{
  "vocab_size": 5288,
  "norm": "layernorm",
  "init": "normal",
  "init_std_up": 0.053,
  "train_tokens": 107800000,
  "steps": 3290
}
Each number is 500 + 50 x the weight over its row's rms, rounded and kept within 0 to 999. Layers, rows and columns count from 0. Numbers have three digits each. The size before them is the row's rms in percent of the matrix's.

# q: layer 3 attention query, 96x96, rms 0.341, rows 0-31, columns 0-47
# k: layer 3 attention key, 96x96, rms 0.318, rows 0-31, columns 0-47
# v: layer 3 attention value, 96x96, rms 0.47, rows 0-27, columns 0-47
# o: layer 3 attention output (transposed), 96x96, rms 0.398, rows 0-27, columns 0-47
q0 080:538509464505535436549445508478540534533505446486497545491476503518409502526473652494517452461569543502566524532562551480520565613524553448569513
k0 090:596505504457485522451460483495555543524475409466562470570551570498577499562475504550552424459579470481462519508485528567491477539435479486470543
q1 085:388513435447500485507476433446420561468599505473515422443414406512485474445463472423513594488460536476468479485413459553461621483522425488522454
k1 101:472404485514507416470517500476481489464603523497453485552564481550458506525475537460514475502556579425554463554555453472458460518432548402472378
q2 077:470510485482513534516497513456408488454578472516477513505499482473458471467495566529488535606496520557571545457405409408490566477484533486542474
k2 088:495481525470455448530521432505513488516506417510529516495445444488463556455604479456457453530518572497504500452502482556504472425455524455368469
q3 093:496502437498540507544476518598601406418474518441497543406457460509521497453527535501544461615510470564540429483424502467546628483529456542514627
k3 091:520493506567490427484506635597497521570505517407489529453476451486528491493475558558508484469473502569506522515535502500532418510549518541625557
q4 088:587484495443476432536522589503508409408484510614494552407474523581495461482408511428485548356471486525420447501487545471441459491557506563426392
k4 084:502530486473474466465570492552392501429462524453534555452462547525531546539487466450518507497467462421532505493485455470523412488515488535556500
q5 091:564532482458492554527554497528449483439482593464541499594458610466470432451550483489563496515519437636521450608463493458558567573531527631476497
k5 090:514582553470493449434457504445534470483452529613454527459436493483513599489397582526529460489381551463500588506444542501556509431504484461554481
q6 078:544495457513507520416561511568474534585471557474470551483505487462627518467493400419576530497474544490516424487520604506605478443510576490477543
k6 072:527517437476467531561394585448593451472480479484457480443537530473546407500475423488469491438409507516504449595514476470552418494473457447547499
q7 078:535592555520449438435433515506546505539460540493526464494481484493576482522472541545466424475475493591511377468495552581473590441550479438472496
k7 087:541540455496540474514479525493565571534512589574453435476494506532522451609472547587512536549476611532442382584510428526552464568564488531588577
q8 074:521528443484445524498467504480511422549528508537473446528492537503511513454474578520570499539476489466468476477493394539492572559520481449570456
k8 088:482448444409456467380512459478515404502542524551540440468458519505455473524395476451479536408547551526412418545471466436428494554539489473481484
q9 086:443537455457497608511407452515512506501506536571442508487449520462473619483455434569506566431493545394459479428517435562485482487490567470502634
k9 088:533486503526441485481430487441484443477551478484459506493540549494472475442472510531463476414517525600482424470492521511437479517495501420457508
q10 075:430516635500452551496451476595470561483530521545425509497558555476460598520498427608497528541444548584518487442447547518487474384502539536475574
k10 079:502551522520463529526535564559494533437434549551462546439406539560508603465541459620568515475454466552505486579492508563522510562553581516432543
q11 101:498451582497512390497526552537546457412545483437543506464554548461493452506507519538426490533501470586519515493539425479477497425438446529497434
k11 093:448517482492597460479497500541532550549471504536558596533410432506481474484465557498517568578454561392535543467402527565516441525403434559534507
q12 092:494485441491461476535520448455487437556469592552440459503497453502468501464515383444436478451474578418551562482541527500462448498492519525453504
k12 085:515427518623434531515379513591494548475477420460529455554558546486453457462464504553476474432401510496536515456425442418466420555601512452468563
q13 090:576538517419443576451553457541436455469455549439536499548495437498479500447413477576475431608466540499471479529553512482493554427491437497519508
k13 081:475424485419473579471401533546490516476520515489542567532441454479519468534587504587459411625492471518532507389453413468486534473532521525534512
q14 080:570563501499550560529459550601450490487519478546511477555551538407568480442525466579489554546530481522507436391500447614523459464537498516562381
k14 079:523484506530529495577473431548524505474520584498609524486473568564479545502523480510523602626508504479520574604557480502436559483452537573564523
q15 068:530492433424467539494409514447394500403556510462480355473497376449434432452514507526496506530461467454500533504508535497533491448483419555510484
k15 073:493479569541526501497507472516541548470534510479501454653452479477489494436596525592439447518482573494530541486523540500621552537498471532507574
q16 076:511474445524418484542541558499581465527608543503479472468475596502502493523485483420502503517479552617583523580505479474549504572464451522528530
k16 078:467573475541475379390488450472422519493490438464498536488436478546455463403543492421461480510480596489522514475540513533516516492518415631480406
q17 059:472482539588559550528490458416494498417470485531553554545448633510500491569549458537416466593485524506493570398420541487612531477462522509577479
k17 069:569510499556547571435516473473478569401535493494424446532479461427489514454494525503464448509510440532578565520517588514495458398496603473521499
q18 083:439498488531512496571547464411577486603395485562455472354449486535529483506516511519530526393546539528435454511456433503452524501434514517503488
k18 082:517502530478442452534479507511536528500553454386535522510587483427518468595474537513571544550552444496555482516396466454462572497531533437472476
q19 083:498517461455565490567435516468508471462485480504487523374405476494502508498529375504445523485430521485519608457481423461498569547567486531491453
k19 082:568406519513397479508561491482452543528548526456448494497440464428472467449541476451531479422422507471618487511450504550443394446475496481538529
q20 091:503504534492523544607498605575452395401563482549492550516465535447519504495567460539465532584608359534499464487466446528540558501478477575482454
k20 093:543488477585583416497483368466498466469469562497531489423427465515493547561517580469540529546429469475525616565438535492462499474492480506590393
q21 083:446527505456565496526507516433555400433506475532474496390442479554523579535615568492532429533513497644529519532547465544455539534523436596569523
k21 087:421503548435454503466509465524519490528490543454429517596525437496468450502501601458572566388485419465482538525511501456442466550490409460475525
q22 086:565469472457467492501449568509500477519482493529454442473621432495486538616497493612487526512538456449542532469532475522520479406491573469564522
k22 098:502518559580486569502484516496612439515510551406528472492458518482547543456552553521688483471491398569594516497437472520554576537550526482514534
q23 077:564480548432530481517484445454526496476478469448562519406493449476491478556505583456461348447396440473433518539530516476433538498528500452452423
k23 082:527465523388588478482561501487538472466444578443509589429459530484500420482560523460454500493537522432448511497413533442524530540536437529461468
q24 079:545453558484476450480560470491531499411446448422488501405389465523548495390399429566567488499478532499475422546515532539488532398576537564476528
k24 089:461487523521487599556539466558551501546414537547476532471451583436544473522536422471437512583468468457469374474444410483489537517507549510533478
q25 078:418494518453534515488505430548609548447472477487559557522457514468492523450614537521494515557479514499582534517519358506436543509501517473490462
k25 082:516490587452428388432577528465591477513483518515469434550489564521485469444488541482575542545553525550515577611585508479508521455488515413543455
q26 075:522461517472468480456548527490536382465470498518526454478452488443517442417564497481524548493473431485483449534538566540384479422553480592434463
k26 068:531510586600520480487531431493455498552483479479583417512466444492495501533515557444492471522473503529366375459588412543531439498497496493498460
q27 066:526529517571564512548532485519400494442420576536468452552382432484501466493568475550446461519452521534411459444513463541525453595546615504594535
k27 074:638531603409515488471513425519511446507457523500498544557640515448499547476579394471538540490548363459510504472455557452463443434554452419471419
q28 090:454516548508454463513523429424479490524500443521518490505582398593474553519512488501429525526574464553469468509572515570504440585490481514501460
k28 090:563515413639464556565512390515552498483494438497469523485517466465518465524560526513505553545516476568499455434504418478472497568449481534527498
q29 088:535586424463509531508439447458425510515550453441565542500516499408413455579530486528507439519540436474497525413500553562410446513512527538502510
k29 084:628449506410533524478443508399487470399452522498463479422434550505460525482493527503462438460508505474534530518555498446541464499424626463441573
q30 074:468531474545477396493424495510482454489511507422473439490427495490503464510528447480547424459564462602487519480447528534387466524537469532452573
k30 074:604532441522372505543517466405475507566482541548554523514548547475434513579534529486483533521462551543548468514635486574555442523503511564501557
q31 118:413537508503365480394530485471504533519519510571586526571515468504509543537457461531476484453417539459553551519529508506522515475421466479552478
k31 099:456482497544513510431462431493427537415501392512460529517485527511500533462524502481585519453600598547515455527501459510535631573466486505490399
v0 098:427565465527520432514447526465474480470570469577482527534541488469449489546442469397439529422524455486621522563443510527575537488549532569407482
o0 121:580486537506566620530507525501486481520447515428510521433447458536641503548515532586565433629496564490386425425519505498508506457485530486633472
v1 079:530481525476545447470514487443398526525460407547481526517500536420447419634501575440517429402501561569563449458535532529503506465495410455433504
o1 099:444517549521496555540463454560488516486522535486451488433509427513558564399411428573524576566480501439491495515401432474480501489490560496529554
v2 096:511505527542516503526519530686539545530523559461555428406497455536532427491532488508495505484584389505554502491518462525498524421507372568380469
o2 112:417518468480478512487511538436461496522487435537419533527550619486485537549451485528510481524464601534409521553463551548496485479458591493506428
v3 088:480438464544485414589453537525528477418475475447481560562434460443486473537514460474436518534515380450434529438523557494415539528498548429585400
o3 103:558455408502516574472473501454491434611539546466568458469577531557511463456475533496538449524513621530549524474509494536537478469523476495452564
v4 101:479547516493554446534499529640470571418438466459581501454407477488563489521495502488481466406513487495479506529568579490601528488426438503492462
o4 114:550522487469378518520493460468520475534510511496425531522500517523435438475450448538493547579515541538480508432404432560394447528538565454505468
v5 082:625521422512527489535410391445531605475518570464480570501513525480445575556522538482478515469486472431482555407528535538525495483560527470547464
o5 097:326514538529503487504575516553455461552527474528461485473538487507519541451529542452572474552529526480534498554421533497418506507447463490439538
v6 099:514537556420450462486500462506465460486585532549499505607623483536498511514489522488365516403482489446529571542542511444530477500540506533363541
o6 102:530447413570572532557485511482525508502455487487462528383418486471527513516526526462573441558550602444495443429484517556417499537499571421605445
v7 102:460545564547462468415532588407486440374524545515518506439495487572513549469491564433567449488464521500538474465538496486403469580451444510552469
o7 111:585497459491525493603547422522561599571451433485450489530517433479455483488613451542461508500517416514453503480509533496613495401578523513473463
v8 096:465401452432455536547533458444540468536514508509540547563543477531429503502399556436512560477532371546533522461404490506443471461487475427499457
o8 107:518525477524552444521473495524459524508456476457502472468497464454474500493585516495425408531497619374461550511573546486480437469423518564436567
v9 078:398509531498557521493525506465597543558533492420520472621521460541479454554607540510443490476519534422552457494570463495465495565536428527505527
o9 092:577552505527446539508473496446435413374471511534453531449540512385525526458460440491505540483539460528525448419445572527474460507493507399451542
v10 087:450500476488466410479507525544477491497464477482494487569545542470491548518549369514581537501425494471439557474460460494497523446547513522544482
o10 100:558411490502609541495515502497498473523561590568563474391556543492452450488486522481392412502574457534545446491565528472492455485531494513424478
v11 086:415595490611461460492510481364475545452462490534522465514516462500436545546515444491487518557590509470504422492475475529454579554474425514590423
o11 101:639441505454494595510496508538494531474561480461507472474473506449517526468484436533467463423470446480420526497504572507512407382551526524482508
v12 091:531600459511518496470431502457458489458466568490472532517546536576576452543501517511570452424474475545500543493498506430468384476505591447484669
o12 118:490423526595532511559477428582564500583505486562555501468423425440437521428525482477491541580524496417452435495472498486509576552511453514500380
v13 089:445537443480482455557494490613496591570441545423527355414470493490497452491515434542474464594543470499478447400540462492652503516532523468546471
o13 100:549507495541435518479482529409492426480537469575491572567522581541485473500414565483465539500506444559458530562476557609358495515499511472509460
v14 084:429514426554585427407427544404583622523562558347479503478470529483467531450459495436528440504516430433573473495521466470506473478540506478527504
o14 092:469605515444471555518575431512441356499463478618464511584552430538538487463537480492461574553496540550430451508534544560433519480557494407460473
v15 095:597457456423462459419463449444418530482633563443481490528488491573410488501482461470469526559536499398470515503496464467411479479550511483483504
o15 118:365588518514493555506498554455552527484445437513484442475521489458595539519608531515543480450458538502479492508500485520526588504454458438514472
v16 084:513511473590529468486455450527508481462475466444558564322450574468505527555501513523492495491438584533517499458395490581506503503503560483564503
o16 094:501525577452490543446451588537515533539527569524403419573428513478433502464409467531484439534511512496524469587574496499589582544470475492500488
v17 095:518579491502480466443491476606433365461503477449547500448557520514450530558507589446479483502535532488541545532475499469477472436505534594476597
o17 107:383430567510539560528440510467599621533473556565451478445483532542508511446485436531491454545432531483441408481554440546514617511486537437505463
v18 105:470469418442543448493510569384523484500496503447485612490583524489462394596572556440514492496512569521575488472482471550448531474533563509453520
o18 116:490532539560508614526425508550509503513474496550498434551479486503516571423456421609558483552524516470458477560519544500597532521469467445520511
v19 108:548427475462451516500575480553516553457549512491556554440482532401482481475472412517581578521449538612498478499408470529547531476574533590465506
o19 122:485591544494498464466432489434494506544449505536446441598538477544487516538469608482436416514603462415522579497549534465558486521338457507521558
v20 075:534555434433523472621488513423457483426494477510453503512433573469473518448441345506502535497449494466534464550504511500524485450556507605561562
o20 093:485452551507517509476500483549575508595470531475637534526575434545551550531547600504541474492499454496411556497442370437550593551468457429489361
v21 087:459486529516484479434464487492478463496606485574558447494578438505502587551427462492408539504501413434563525509428404570478480442579461468472511
o21 101:545533488464580515532496559471424507518499481471488544469416548492504543535568505530481368506488576464438535522546543475530509503412563553467450
v22 096:402516451565457532470490444467478452476563448494518488445454509504506574495538473464517542514468493501572495471416417512431590513493590570543520
o22 110:570495508424531485537507528509575503492443537434489450489506502473430493520505441588493526533510477398413437504553544466573441432484430400478437
v23 098:526442494499434509417506526466525487491572471529532571518562509446501480464521566543574459515442554525570514574448507498461554562499613461443509
o23 117:518529526514568466523508465541469494544515508477470407572444438521509486515488516532514576498605469455488473491555605477555485480477408532579544
v24 091:481441567542531659502478467442545465532564582493458433458460473522477504480481475470398499568454507480543396526480464558505484550508465528618456
o24 113:513573471420477420543552528506482481455409480489520591527517524509510548565591501466554517497537432514502578564493520433550482437483516486378486
v25 089:480548518481480585554589456526421506560522532539518507512416446474519447519507461584539507479488563633418529511540537464573499546540494560424545
o25 109:523446449512486456489464475482596484472498488424497506564493539463448457436422500467516529488513485403585561506505471531410516539508528445633502
v26 071:450435444500557476512443493489601547563511492481458568528572550529389499545565491494462491476515458506561435460485466467572509462560472535524539
o26 080:522613557509490523518524461499448379456490565561438502465475508459548585465472480440485571526551484438457492564497520588383475460468530441436463
v27 086:511558593512504470458454516461486504479549520471558489537386471512464487450549591444451460482526526435536492537483510428476534491492435638417562
o27 090:451468500445461560537525496466511521481455503500432579471635577555601533509447391488522537481492524585479490541541439483529489459566614435581464